Each number is 50 + 10 x the weight over the matrix's rms, rounded and kept within 0 to 99. Layers, rows and columns count from 0.

# down: layer 10 MLP down (transposed), 704x256, rms 0.164, rows 335-352, columns 0-127
# gate: layer 10 MLP gate, 704x256, rms 0.0828, rows 336-353, columns 0-127
# up: layer 10 MLP up, 704x256, rms 0.0883, rows 336-353, columns 0-127
down335:51 48 72 56 45 55 36 69 28 50 38 58 60 61 43 59 41 45 46 48 63 54 72 52 46 40 45 46 65 47 61 30 54 59 49 48 67 39 49 47 58 28 61 47 47 49 73 56 52 49 52 55 49 50 36 57 61 29 39 49 66 62 71 55 53 66 48 41 51 58 65 48 61 57 36 52 68 58 55 42 55 48 42 44 61 39 60 52 47 40 48 65 22 45 62 60 45 49 44 37 42 55 37 34 51 54 29 56 43 64 61 45 42 47 45 62 47 41 50 41 54 62 46 51 51 42 49 36
gate336:29 49 50 34 42 70 71 46 46 49 46 58 51 35 49 56 51 62 67 58 79 40 43 33 41 48 42 57 39 52 51 53 50 65 59 35 58 47 40 62 50 62 48 46 35 50 52 46 58 45 52 52 51 38 47 29 51 34 48 30 50 49 33 60 45 55 45 40 58 41 32 64 36 49 34 59 33 56 41 73 51 36 64 41 54 44 56 52 38 42 41 36 56 43 54 53 39 52 38 47 41 51 49 41 50 40 42 32 52 67 58 44 51 57 46 63 45 50 32 47 46 31 36 60 57 45 60 40
up336:41 54 35 49 50 54 31 56 49 62 28 57 50 65 40 51 48 59 58 53 53 47 60 58 58 49 26 51 63 53 41 71 37 43 46 52 48 32 62 41 55 47 58 51 56 37 54 66 44 40 37 55 42 58 51 45 44 37 59 52 59 60 32 47 36 63 46 35 47 48 38 45 61 52 39 45 46 28 51 44 60 38 40 48 46 41 42 44 35 51 50 32 46 73 53 54 49 53 66 69 50 42 45 64 54 66 55 38 47 39 45 61 47 52 46 53 35 57 48 60 44 57 43 56 65 52 65 51
down336:32 58 52 52 45 44 46 54 57 41 48 62 58 43 55 43 46 45 53 49 51 50 66 37 44 61 55 46 47 44 50 64 45 57 53 44 66 63 55 43 55 37 72 56 44 53 30 57 55 55 44 45 66 62 54 51 34 45 40 67 41 43 58 51 56 38 48 64 41 48 49 52 53 57 32 55 37 54 44 30 53 64 52 50 57 55 55 51 62 61 46 57 56 39 43 47 54 63 50 59 58 56 38 78 56 41 50 52 44 59 63 49 68 56 34 57 48 55 63 49 39 44 58 57 64 57 66 58
gate337:55 62 30 36 48 40 57 73 33 55 63 63 54 46 43 53 54 47 66 57 38 55 60 65 50 56 54 52 45 46 46 45 42 50 45 41 51 44 45 51 64 55 41 42 45 61 43 31 57 57 42 31 54 39 49 47 59 44 44 42 52 34 53 58 39 51 44 46 39 59 53 51 60 42 60 50 49 67 64 59 64 54 47 57 45 50 54 49 58 53 39 39 53 44 27 40 51 64 41 34 42 59 61 51 29 44 51 54 33 46 41 55 57 70 42 52 40 53 35 35 63 43 51 44 50 46 59 57
up337:47 49 55 43 39 41 54 52 36 54 57 50 34 63 49 54 48 65 56 40 30 51 36 46 27 68 46 69 66 48 24 34 55 50 51 35 59 50 37 41 61 61 35 36 48 65 51 45 50 57 40 37 53 40 46 43 56 55 47 46 57 51 46 56 48 52 42 66 58 59 44 54 61 46 59 28 67 56 55 57 33 45 24 40 19 54 41 51 67 55 40 44 56 44 52 57 55 56 53 40 68 57 42 54 54 55 65 51 46 38 57 54 58 46 48 61 53 40 56 53 56 35 61 59 51 39 61 57
down337:64 69 64 52 57 46 61 41 47 39 66 51 46 52 50 42 32 54 51 71 50 41 44 56 64 46 65 56 46 43 55 71 63 55 51 61 58 55 49 53 61 53 46 41 63 44 46 60 44 57 56 62 43 53 51 60 47 46 49 75 47 55 20 54 45 47 31 71 39 73 36 40 62 53 36 50 50 57 48 50 56 61 53 69 56 31 52 64 66 47 46 50 43 47 49 54 42 44 53 46 56 67 46 58 42 51 25 44 55 41 55 58 34 43 52 36 68 66 66 56 39 58 42 41 52 62 62 31
gate338:44 48 69 26 43 52 61 41 64 55 45 45 44 45 46 44 44 54 56 46 52 36 48 49 62 38 30 36 53 65 41 57 51 59 35 44 46 47 41 62 53 36 54 33 48 59 55 44 42 53 55 54 59 40 50 52 57 68 61 33 48 36 57 43 42 48 33 44 58 46 51 39 60 47 49 49 36 35 52 58 49 54 32 57 35 48 51 48 18 44 39 50 61 25 48 43 49 29 41 37 45 77 63 72 45 44 54 56 42 49 36 49 46 47 68 67 42 56 42 43 57 32 70 51 57 56 57 63
up338:63 63 47 68 44 53 44 45 49 65 40 51 49 35 37 35 56 42 46 34 54 62 42 54 33 79 73 52 58 61 32 39 55 43 59 57 47 30 54 56 45 56 55 53 69 56 49 36 55 58 54 41 59 60 40 44 58 49 34 54 55 62 46 59 53 73 55 49 56 50 56 43 52 41 55 53 66 61 43 37 50 38 56 55 47 38 52 47 46 44 62 56 63 48 41 50 76 59 58 39 62 57 36 47 58 65 33 61 53 39 35 48 49 41 54 45 44 50 49 46 61 45 63 58 35 55 62 48
down338:52 69 77 46 62 59 33 56 48 48 47 45 53 47 63 47 33 53 46 45 63 52 60 60 61 46 53 71 53 48 74 65 39 65 50 54 56 62 60 53 39 61 49 66 44 48 65 36 36 53 44 55 69 38 58 54 47 34 77 36 44 41 42 51 39 59 41 55 64 48 63 54 53 66 40 36 63 38 58 57 52 41 44 25 52 55 59 54 42 51 37 48 57 58 62 55 58 57 24 40 38 47 43 52 61 48 40 62 41 43 65 47 59 45 50 63 45 60 67 75 35 48 44 51 50 56 46 38
gate339:51 38 45 51 56 59 61 62 23 45 68 41 26 36 60 56 46 51 46 58 59 58 53 54 66 41 42 65 38 49 39 33 48 47 51 52 44 37 49 38 58 51 56 43 55 55 57 50 43 52 44 48 41 56 56 65 56 40 52 48 64 42 68 46 37 48 61 55 56 39 50 60 57 53 81 38 38 61 63 40 38 47 53 46 47 50 43 34 55 31 38 56 41 48 44 38 55 45 42 54 50 43 56 33 53 44 54 41 67 39 45 58 51 64 74 41 56 52 59 38 60 43 51 50 75 57 51 33
up339:48 43 52 55 57 44 54 64 61 58 58 72 55 58 40 42 62 36 31 58 47 55 64 61 33 54 43 48 54 60 53 56 62 46 33 40 46 51 48 44 51 55 46 59 54 55 57 54 61 62 34 45 63 40 35 52 50 44 62 40 55 40 47 66 41 46 43 56 52 49 59 42 59 71 70 52 30 57 55 45 61 51 50 51 37 61 42 58 35 44 45 70 55 48 52 57 42 56 50 47 51 47 58 42 52 49 65 56 47 56 50 42 45 42 40 47 47 55 45 51 66 61 48 51 36 48 72 61
down339:53 35 49 52 74 54 49 44 50 46 54 39 58 47 69 35 44 60 47 55 55 54 56 43 55 73 42 54 47 50 42 44 49 52 66 64 49 40 67 50 47 47 45 38 34 45 46 29 28 40 51 37 54 60 52 38 47 47 40 49 50 56 51 47 36 55 60 54 30 58 56 47 44 46 51 36 64 47 48 63 49 47 58 64 39 56 46 61 61 39 57 53 52 52 49 56 32 57 46 48 59 64 54 49 61 61 40 46 49 42 46 63 57 43 43 43 43 45 42 42 34 48 57 64 65 46 50 36
gate340:47 43 49 63 39 52 39 51 52 59 38 41 47 55 44 47 38 55 44 74 53 46 32 56 47 49 50 35 42 64 44 71 47 53 47 45 56 54 49 55 56 61 65 57 52 66 64 60 42 74 53 49 55 43 42 77 57 43 64 51 39 46 42 55 38 60 57 61 59 62 50 46 56 57 47 48 39 47 38 52 59 60 54 47 38 53 36 51 48 51 37 59 39 55 45 31 48 57 24 49 42 37 63 62 39 55 19 39 38 56 52 72 63 47 76 44 50 55 51 31 59 53 58 67 44 46 47 38
up340:40 37 58 44 28 52 42 48 54 40 44 53 41 42 43 53 49 38 34 65 53 46 48 82 45 57 57 47 57 50 52 48 55 54 56 46 50 46 41 54 58 65 49 50 54 33 63 59 29 48 50 33 47 42 39 40 47 48 37 58 38 45 56 53 39 42 34 40 56 40 32 60 41 38 44 63 46 54 51 64 43 45 51 30 56 54 51 61 51 55 58 65 38 59 53 38 41 59 63 37 46 48 34 62 43 51 41 32 41 68 46 59 46 50 53 41 47 52 40 54 38 61 58 43 48 36 46 45
down340:51 64 75 39 60 51 50 36 66 62 37 41 64 54 59 63 49 44 53 51 56 56 52 53 61 40 51 53 53 43 60 52 46 66 38 57 46 59 38 31 64 41 59 49 66 39 41 52 56 51 58 62 50 45 63 81 46 41 66 45 48 69 58 37 52 67 63 57 62 51 52 28 83 57 55 58 41 45 51 44 46 55 53 52 51 54 46 68 26 75 51 53 64 42 59 27 44 62 41 50 45 64 52 70 39 61 53 50 45 48 62 56 53 50 50 40 47 58 48 44 43 54 51 48 62 59 65 42
gate341:24 43 51 43 44 60 47 61 60 32 46 64 61 45 49 71 48 53 52 56 47 46 62 49 50 53 36 48 39 49 33 51 45 55 43 49 50 47 61 38 70 39 61 58 54 52 63 51 50 82 53 52 51 38 59 56 47 48 57 47 40 40 42 58 43 61 49 54 53 50 57 49 48 51 50 60 75 38 50 59 70 59 37 69 38 61 40 56 50 51 39 28 55 53 61 61 41 71 49 67 55 53 55 45 47 53 48 46 40 50 51 52 37 52 64 35 57 45 52 58 43 63 60 59 53 55 38 48
up341:67 51 68 51 38 50 60 39 43 43 49 45 62 53 51 58 51 51 38 43 48 49 40 56 67 47 61 41 60 48 64 56 43 39 61 40 56 42 48 62 47 80 37 47 45 33 56 72 64 51 43 45 49 44 49 32 35 56 56 50 57 62 53 72 42 52 45 31 53 33 77 63 43 64 50 64 64 49 61 37 37 43 60 30 43 44 68 40 59 61 60 64 53 31 68 50 41 48 50 52 43 46 53 50 55 40 40 52 63 51 53 29 56 43 47 54 59 45 45 53 39 56 51 75 72 58 68 40
down341:50 62 59 58 34 29 54 59 23 28 44 50 54 39 61 51 53 58 42 58 48 45 70 49 46 42 51 52 53 42 46 52 61 35 41 51 54 50 59 49 52 63 57 37 33 43 55 62 44 51 67 56 37 27 47 44 46 31 41 52 47 49 63 49 46 62 37 42 39 54 57 40 28 40 50 37 37 53 41 46 37 55 47 46 50 63 45 49 55 48 46 36 31 51 53 53 50 46 40 78 39 71 35 70 58 38 52 26 48 58 46 36 45 59 64 58 35 74 49 27 53 57 74 70 52 48 31 65
gate342:44 54 42 44 83 42 46 54 47 47 62 54 59 50 69 53 55 40 34 62 41 55 52 47 49 47 64 43 45 55 55 53 37 83 44 45 48 48 64 43 38 48 53 64 55 66 52 53 56 53 53 53 60 53 47 40 54 60 39 42 52 55 65 48 45 60 40 57 53 46 32 54 50 45 49 37 62 53 65 55 59 59 57 31 59 43 35 45 33 45 56 43 52 64 71 48 51 49 51 44 25 18 57 68 73 62 62 48 39 42 51 47 39 57 51 46 35 34 50 59 50 48 48 70 55 45 56 52
up342:42 47 56 49 33 65 45 45 72 53 52 47 66 49 62 59 38 76 44 57 36 54 62 29 65 52 48 60 52 52 60 47 63 41 40 57 52 64 47 57 50 43 44 43 42 23 54 57 48 45 57 48 50 42 31 54 57 42 38 64 48 54 47 48 47 47 45 56 29 37 43 62 72 51 51 50 56 44 47 48 33 54 52 55 48 66 63 44 60 51 68 44 42 46 58 41 53 60 43 43 59 59 52 44 52 51 51 72 44 63 45 44 51 45 52 48 56 35 51 49 24 61 56 48 54 50 43 50
down342:57 47 53 45 63 45 61 61 59 61 49 66 62 51 37 47 39 45 62 63 55 60 50 52 48 50 74 66 81 51 47 45 34 58 61 47 37 69 43 42 46 70 64 43 52 48 35 57 49 46 60 43 53 62 39 60 47 56 43 41 49 54 46 42 42 51 53 51 47 49 42 45 28 57 63 40 50 46 52 43 53 71 52 45 55 59 40 72 34 50 34 52 42 56 30 50 56 35 55 52 41 42 49 47 68 48 41 54 55 43 54 46 50 62 48 44 39 65 43 45 49 40 56 63 68 68 54 55
gate343:45 65 44 51 59 50 64 65 41 46 44 54 68 55 35 56 44 52 53 68 51 50 44 42 54 44 41 65 50 67 61 59 46 54 32 61 52 58 41 47 49 37 54 49 50 67 54 46 47 60 70 41 41 62 36 42 49 66 48 59 57 44 62 70 27 44 58 40 60 51 55 49 56 45 52 56 52 67 58 55 66 51 45 65 48 53 71 49 47 58 47 60 78 44 37 66 56 40 50 51 53 41 67 58 38 45 59 54 54 54 49 43 47 35 51 53 59 48 37 50 53 48 62 52 45 52 47 56
up343:65 37 34 54 53 49 47 42 43 48 65 45 65 56 55 35 37 47 45 59 52 55 65 56 44 39 28 48 45 44 53 64 38 41 55 40 39 42 45 51 65 64 41 49 47 27 51 61 50 42 52 45 47 46 67 50 51 49 50 46 46 40 45 44 44 55 36 53 43 57 58 45 47 59 49 50 55 30 42 63 44 41 33 39 45 67 55 58 60 72 56 55 56 52 62 49 45 64 70 35 52 62 53 49 44 41 61 35 50 32 67 53 66 36 47 42 44 50 38 43 23 66 42 35 71 46 49 48
down343:55 39 48 39 39 68 47 65 57 47 57 57 54 38 37 57 50 59 49 35 51 56 46 44 64 72 49 47 52 60 51 51 53 54 71 49 51 51 52 64 49 54 42 49 41 61 33 55 48 49 35 46 44 55 58 41 45 60 42 70 45 35 61 55 73 41 45 55 50 46 54 47 59 54 70 30 53 66 68 41 60 61 47 49 52 40 54 48 40 47 36 46 32 43 47 66 42 38 54 59 32 52 53 58 39 52 42 45 73 70 58 47 45 55 49 59 41 29 43 50 64 63 45 63 40 42 42 55
gate344:39 48 38 31 33 70 48 55 40 57 34 39 63 59 45 58 55 52 40 43 58 57 34 60 60 46 58 47 67 34 52 48 41 69 55 65 51 53 41 53 39 38 42 36 29 51 45 44 52 60 45 51 60 41 26 42 56 52 45 32 53 57 33 41 32 50 42 30 44 52 37 70 40 54 38 43 54 59 31 48 58 68 23 50 44 35 34 48 53 41 47 63 57 33 52 50 42 43 54 36 62 61 60 66 55 48 44 36 41 55 50 42 41 31 57 70 53 40 52 50 46 49 43 41 62 42 56 59
up344:68 51 45 59 42 64 36 42 37 71 57 64 59 53 45 62 38 43 38 52 41 47 29 50 52 57 45 44 54 54 44 51 53 59 53 35 52 40 64 59 52 29 35 30 66 53 51 65 48 46 46 41 62 55 45 40 36 51 52 42 50 50 46 47 30 56 47 39 39 51 58 41 43 55 46 38 47 52 41 55 46 64 41 32 43 49 40 55 51 55 42 44 44 47 35 51 56 44 44 55 48 54 39 46 48 37 39 47 56 54 50 37 51 53 51 36 46 54 41 48 54 62 53 61 64 49 52 54
down344:56 39 46 33 57 67 41 47 44 48 61 41 47 41 52 57 55 59 62 37 49 46 40 50 22 59 39 58 43 48 46 45 48 53 43 61 47 39 41 50 67 44 50 51 50 60 63 55 69 68 58 39 65 48 51 39 63 37 56 39 63 46 40 60 57 35 54 56 46 40 59 50 61 52 57 46 49 38 45 54 41 50 39 57 50 43 47 54 37 42 48 39 54 65 37 42 47 52 59 42 46 66 42 56 44 50 51 49 44 61 54 40 60 37 54 64 50 48 58 54 34 55 42 42 61 47 33 49
gate345:30 53 68 31 57 60 52 39 49 52 49 62 48 41 49 60 47 44 61 22 35 63 40 56 42 45 45 58 57 48 44 57 53 44 59 41 42 64 46 27 84 54 55 60 58 60 54 58 70 60 48 74 47 46 59 39 57 32 53 46 53 44 45 56 40 57 49 60 51 55 43 49 69 46 65 29 50 40 52 47 51 30 42 42 36 44 61 65 52 48 57 48 54 57 47 60 57 51 44 47 54 70 57 63 56 56 62 55 46 54 53 42 65 62 62 52 48 48 65 40 44 56 63 29 56 43 43 44
up345:58 62 48 56 55 38 39 53 65 58 55 44 58 52 56 52 55 50 52 57 46 47 43 50 30 52 50 51 55 51 66 52 53 37 41 44 54 39 62 36 27 56 41 62 32 58 57 59 34 63 43 30 42 48 49 61 50 50 53 73 31 45 36 41 59 77 61 48 56 50 50 46 50 53 52 46 57 58 63 61 44 64 54 50 43 70 75 46 62 52 69 50 54 34 48 58 59 53 70 36 52 39 62 46 63 61 48 47 45 49 60 42 43 30 55 45 43 57 46 58 61 40 51 63 36 47 40 67
down345:65 55 45 52 50 51 62 45 41 35 42 53 38 59 48 41 50 46 38 29 38 69 56 41 71 43 49 55 39 42 41 47 52 52 67 35 30 48 48 54 49 39 62 57 61 48 44 63 56 36 65 66 54 66 51 27 56 42 58 55 60 43 46 52 44 51 45 37 60 49 49 54 46 45 52 46 39 43 75 47 51 51 38 47 51 44 45 54 55 43 35 43 61 53 43 37 52 48 44 65 59 40 44 44 44 49 58 63 65 18 57 51 56 57 44 61 43 46 58 47 36 54 52 38 56 56 53 28
gate346:39 36 40 43 49 47 38 51 34 45 68 51 26 42 58 52 32 52 43 42 53 63 46 44 39 64 52 64 55 47 33 30 55 73 42 50 50 43 51 45 43 38 48 64 69 41 54 61 64 54 62 50 58 56 31 54 45 53 37 40 44 50 45 49 45 60 53 60 49 43 48 61 46 53 36 60 27 55 47 47 62 48 39 59 39 42 67 59 33 66 54 49 64 56 47 67 47 67 52 38 61 51 44 32 69 63 56 47 58 60 58 36 34 35 44 45 37 46 59 43 32 51 57 57 74 41 49 47
up346:44 50 44 59 49 49 44 37 45 44 54 44 58 64 31 43 61 52 45 49 56 43 52 70 45 59 49 44 46 60 43 62 52 39 42 43 67 49 54 41 65 55 49 52 63 48 43 68 46 36 54 46 35 44 58 47 53 58 72 37 36 56 65 56 42 52 55 54 52 48 57 34 61 51 50 38 47 43 43 52 50 35 59 60 48 35 33 41 51 47 47 56 62 59 54 49 44 66 48 74 57 46 57 49 57 51 31 55 66 66 42 61 29 68 52 30 33 66 53 60 72 65 28 52 48 57 47 39
down346:59 66 63 48 39 29 52 67 56 48 45 41 57 41 47 48 44 47 54 44 33 39 54 38 58 66 51 43 56 56 46 44 55 61 42 49 56 52 44 39 55 31 52 61 49 58 51 37 53 42 52 41 52 34 48 50 44 40 50 46 56 56 60 41 43 17 45 24 48 56 46 60 38 52 53 44 61 50 58 46 42 48 59 53 63 69 58 53 41 63 53 48 50 56 56 46 57 49 50 55 46 38 59 60 67 41 53 60 56 36 55 55 60 55 47 54 42 45 30 38 53 33 45 58 32 28 51 16
gate347:56 50 37 45 50 36 61 46 38 68 50 70 47 37 51 50 61 37 46 50 40 65 61 68 48 48 46 60 61 50 33 50 54 56 68 59 55 41 40 48 65 42 40 55 62 41 57 48 50 60 39 63 35 49 49 53 62 53 54 45 44 61 38 52 58 54 41 39 47 45 62 71 69 53 61 49 45 25 60 55 66 54 48 46 53 50 62 48 42 48 54 50 57 56 45 36 38 63 49 34 52 54 32 49 63 46 50 65 58 52 30 68 55 48 44 50 46 63 37 58 54 46 57 57 56 25 37 43
up347:56 50 54 41 64 58 50 62 70 28 39 37 49 59 38 60 45 60 39 46 45 48 23 47 58 61 30 62 56 42 45 42 49 47 33 39 54 32 37 42 55 44 53 56 50 43 61 66 49 28 47 42 59 65 45 59 35 56 45 54 53 35 63 54 43 66 51 54 40 51 50 68 53 49 44 35 60 58 53 56 41 49 53 51 48 65 57 39 41 33 37 63 44 50 41 56 56 67 55 48 34 38 47 75 54 41 41 37 45 55 44 39 62 44 53 46 47 44 48 47 40 69 45 57 37 49 47 45
down347:26 56 67 34 47 68 54 61 50 53 46 60 54 49 46 53 49 46 51 47 59 36 35 30 42 45 69 55 56 55 78 51 50 44 45 50 69 80 50 45 59 65 56 48 44 47 47 65 41 59 56 42 49 64 31 47 43 42 49 53 27 55 51 43 41 65 52 48 54 49 55 49 43 70 42 58 46 54 49 62 51 53 48 49 50 54 49 54 41 49 30 55 42 49 60 53 45 59 51 60 57 56 56 31 45 48 47 43 66 49 40 60 52 63 45 34 48 59 59 53 54 53 42 54 49 50 54 51
gate348:49 48 55 49 58 50 55 68 40 61 54 38 60 48 61 47 54 53 33 24 69 59 69 41 54 46 53 34 62 50 59 46 44 51 60 65 43 55 48 34 56 57 52 59 59 38 58 44 60 45 55 53 53 56 44 37 46 51 37 47 47 49 62 52 37 52 53 41 62 30 34 45 45 56 46 33 46 60 63 50 59 31 53 56 46 61 33 83 49 56 42 49 47 54 46 60 33 52 57 46 57 46 49 45 48 55 49 60 47 43 50 55 65 52 44 51 61 48 44 36 39 36 71 66 50 38 62 20
up348:54 52 52 47 52 51 44 55 58 34 48 55 42 34 53 45 40 36 45 45 47 38 47 41 62 40 47 44 51 44 59 54 48 52 38 61 58 40 51 49 46 46 51 43 53 59 51 33 42 57 26 51 72 52 66 49 41 58 58 61 48 56 58 34 27 63 37 58 48 54 47 67 57 44 59 52 51 47 33 52 50 69 34 52 28 58 56 45 49 53 57 71 58 32 66 51 64 57 52 52 40 39 36 46 15 50 42 35 63 54 55 50 44 49 74 64 50 55 55 49 43 43 31 64 58 50 59 52
down348:53 51 68 61 47 37 52 54 44 64 53 56 47 48 51 55 53 60 56 67 54 47 49 70 71 46 54 54 56 48 55 37 33 49 54 58 41 50 66 47 47 58 52 53 49 55 36 38 52 44 62 47 49 44 62 61 47 53 48 64 50 46 44 42 38 77 41 52 51 56 56 50 60 50 57 46 30 71 68 63 47 37 56 41 55 56 61 50 40 45 41 48 39 44 45 32 42 49 51 46 40 38 41 29 62 44 43 27 51 58 57 59 41 43 66 55 45 44 53 49 53 57 64 39 43 51 41 34
gate349:47 42 65 46 64 44 25 45 55 61 41 58 47 50 29 76 39 49 45 37 55 67 51 36 50 52 62 62 43 62 51 55 24 52 55 54 61 59 60 36 37 46 60 53 49 67 55 42 53 53 50 52 44 51 31 35 52 78 38 68 41 55 49 53 37 52 45 60 36 56 54 50 67 54 34 68 40 42 42 47 53 51 53 57 40 59 52 45 34 55 33 63 54 53 43 47 35 47 48 47 64 62 37 39 43 43 55 72 37 43 54 68 36 67 51 51 35 53 48 57 52 45 38 56 46 57 37 59
up349:59 73 60 39 41 51 59 66 39 45 57 43 49 53 53 61 57 41 57 51 73 50 51 54 58 32 32 63 59 58 58 48 47 48 45 34 56 66 34 37 45 51 51 62 76 45 44 58 48 58 48 54 49 61 67 39 46 49 49 51 40 53 36 47 44 51 51 51 48 54 49 46 60 51 57 41 58 40 36 51 50 54 60 54 65 48 52 53 59 63 45 46 56 50 79 41 44 66 38 55 54 57 56 53 75 47 70 29 45 46 47 48 51 54 41 56 54 47 61 51 39 64 33 40 48 25 43 51
down349:35 60 35 50 33 61 57 39 56 40 51 51 53 47 49 37 41 52 44 68 38 33 50 48 41 41 61 36 55 64 50 57 60 48 59 53 32 52 37 54 52 47 56 63 51 52 53 45 64 49 47 48 35 42 62 44 44 42 56 44 52 64 58 51 51 65 55 41 53 44 52 60 34 54 63 66 57 53 50 31 48 54 49 48 39 51 53 51 58 45 59 30 50 38 65 58 55 49 51 60 40 56 58 83 58 51 46 47 45 37 39 51 39 53 58 35 44 54 39 40 43 54 59 48 59 66 44 44
gate350:56 63 46 49 44 35 49 46 49 37 54 52 58 46 43 37 68 51 49 39 34 59 36 65 66 69 47 63 36 46 44 58 37 51 55 57 42 57 56 40 61 56 48 52 45 36 46 50 52 44 58 40 54 41 45 63 58 55 44 43 36 63 43 48 44 47 63 65 52 54 35 68 46 49 42 64 65 56 65 43 37 58 53 67 53 48 52 51 51 67 62 45 55 41 60 49 46 51 60 42 40 47 34 59 44 30 50 50 58 45 73 50 40 61 56 51 66 71 30 44 38 35 53 33 46 62 19 60
up350:64 53 27 41 43 42 54 48 54 38 55 48 53 45 40 49 62 62 48 52 43 68 60 28 47 42 46 53 43 41 53 45 52 40 48 69 54 41 35 68 38 37 59 42 49 55 52 49 34 62 68 49 64 50 51 67 69 55 55 45 53 63 33 51 52 39 46 43 66 46 73 43 58 60 38 43 38 53 55 58 69 40 54 51 62 48 54 48 40 57 32 42 33 47 57 45 54 51 48 53 53 52 29 73 65 58 66 43 39 40 47 58 38 52 42 71 54 57 70 50 60 58 32 66 53 37 35 45
down350:58 36 50 52 42 50 49 47 46 39 47 50 56 42 50 28 49 49 23 40 51 40 29 55 70 64 53 55 50 36 79 44 45 60 55 66 28 53 52 49 66 58 43 67 33 55 52 43 52 51 57 58 49 43 49 52 50 55 43 52 39 55 49 52 63 36 54 38 54 45 41 71 46 53 53 71 65 45 35 45 52 54 70 48 43 56 59 65 49 40 61 57 54 57 44 30 56 32 44 54 40 59 57 30 54 52 53 65 64 42 51 54 51 62 78 60 60 57 51 48 55 58 59 76 39 35 43 42
gate351:37 39 46 45 35 75 87 50 59 51 44 48 37 46 54 29 56 51 51 37 53 44 40 59 65 28 47 53 44 59 47 67 41 54 31 37 49 58 35 58 22 46 58 59 50 46 58 54 55 35 44 46 49 58 40 37 42 34 49 47 40 45 48 55 44 48 56 40 47 38 58 65 54 45 38 68 58 56 39 54 46 48 47 48 49 57 41 60 46 53 52 46 42 65 33 49 60 47 61 50 60 51 45 43 50 54 47 63 46 41 56 39 55 39 33 40 66 55 54 48 38 49 47 40 26 50 57 44
up351:41 56 29 57 67 51 32 39 48 58 42 57 45 50 48 71 50 35 37 49 42 33 49 50 57 55 45 51 51 35 49 43 55 49 48 69 42 40 54 53 59 29 55 67 55 56 49 44 32 52 57 61 48 55 43 63 60 63 37 26 43 66 45 55 49 49 48 43 62 42 51 40 46 50 39 56 67 58 35 55 46 37 53 45 44 29 59 70 57 56 40 42 50 49 33 45 53 38 36 63 35 41 52 45 60 30 60 49 55 35 43 55 34 40 50 71 64 52 62 59 62 59 53 56 62 72 54 44
down351:72 32 46 63 41 63 40 46 68 31 39 44 54 56 62 25 59 61 44 28 46 44 59 50 50 56 43 29 51 57 71 50 47 50 62 40 43 54 66 45 51 58 31 37 35 57 61 40 50 44 34 45 65 54 50 49 59 67 58 60 48 51 55 51 42 18 46 51 37 53 61 46 60 35 70 36 45 49 76 50 70 70 44 52 55 32 29 58 47 61 66 79 46 59 57 33 50 50 51 45 52 59 56 51 45 50 28 44 57 44 42 41 60 56 49 39 54 39 37 69 66 56 59 41 54 64 49 53
gate352:30 56 37 51 49 40 64 56 37 44 49 55 60 45 45 56 43 61 45 55 61 51 74 58 50 61 43 56 52 36 49 58 66 33 54 58 54 62 54 63 47 64 60 41 47 61 48 36 74 63 46 35 55 49 50 45 39 58 56 57 75 39 43 42 56 47 60 42 44 55 36 44 50 47 41 61 64 65 58 61 55 48 50 35 59 54 30 48 41 52 40 50 60 47 38 64 53 61 53 61 37 36 66 61 65 39 42 48 61 43 52 46 36 36 42 57 20 54 50 57 49 62 36 58 38 29 37 53
up352:47 32 53 51 53 52 43 71 42 50 45 45 62 47 44 41 57 56 49 37 53 54 57 50 55 49 63 63 54 63 72 74 41 48 64 49 47 61 48 54 51 57 54 45 49 40 59 31 50 33 30 33 50 52 57 44 51 45 54 56 46 56 58 58 47 56 56 49 46 37 30 52 48 39 38 62 59 35 39 39 46 65 38 56 51 60 47 56 43 47 51 69 41 54 56 60 47 49 48 51 24 35 68 52 43 48 64 33 62 58 27 43 53 65 49 56 43 61 53 51 47 47 62 43 49 47 46 48
down352:68 42 47 42 38 50 33 39 61 51 52 35 44 52 57 58 49 31 55 51 64 29 62 59 50 49 52 20 61 43 69 43 57 38 56 39 43 71 39 59 70 31 48 53 42 46 40 39 44 57 41 66 64 51 53 64 72 53 49 56 41 58 45 59 46 37 42 39 60 46 50 54 53 55 33 60 47 49 53 59 30 42 53 52 59 57 50 56 50 62 37 48 70 50 43 49 27 48 38 25 55 56 48 52 56 45 43 50 49 52 36 46 60 49 41 37 73 54 59 43 53 58 37 55 51 45 44 43
gate353:63 41 66 42 50 49 41 51 40 59 55 35 48 52 59 31 50 57 56 53 33 23 58 53 40 63 57 52 43 37 64 24 36 48 44 37 47 53 60 44 60 60 40 40 37 51 65 46 45 56 55 64 66 52 49 46 56 43 52 55 42 49 29 49 23 25 67 52 36 50 45 30 56 49 35 42 58 50 56 51 59 59 64 65 52 53 41 49 54 60 55 64 33 59 62 38 34 56 42 57 54 39 55 48 58 40 42 40 57 52 35 48 56 43 36 54 51 53 55 53 65 59 63 61 32 50 42 40
up353:59 57 54 50 52 44 49 44 64 55 59 54 40 48 38 61 66 47 57 44 37 61 48 49 55 57 57 51 40 29 61 53 70 46 44 55 52 23 46 58 48 53 40 53 57 49 52 59 52 54 46 38 64 29 49 62 58 59 48 41 60 61 53 46 73 72 52 58 71 60 48 55 57 58 55 71 51 34 41 34 62 60 39 37 63 67 55 65 40 59 45 47 54 35 53 55 48 33 59 61 60 50 61 41 26 62 32 41 53 58 60 47 44 43 37 39 61 47 56 44 56 64 36 39 47 31 56 58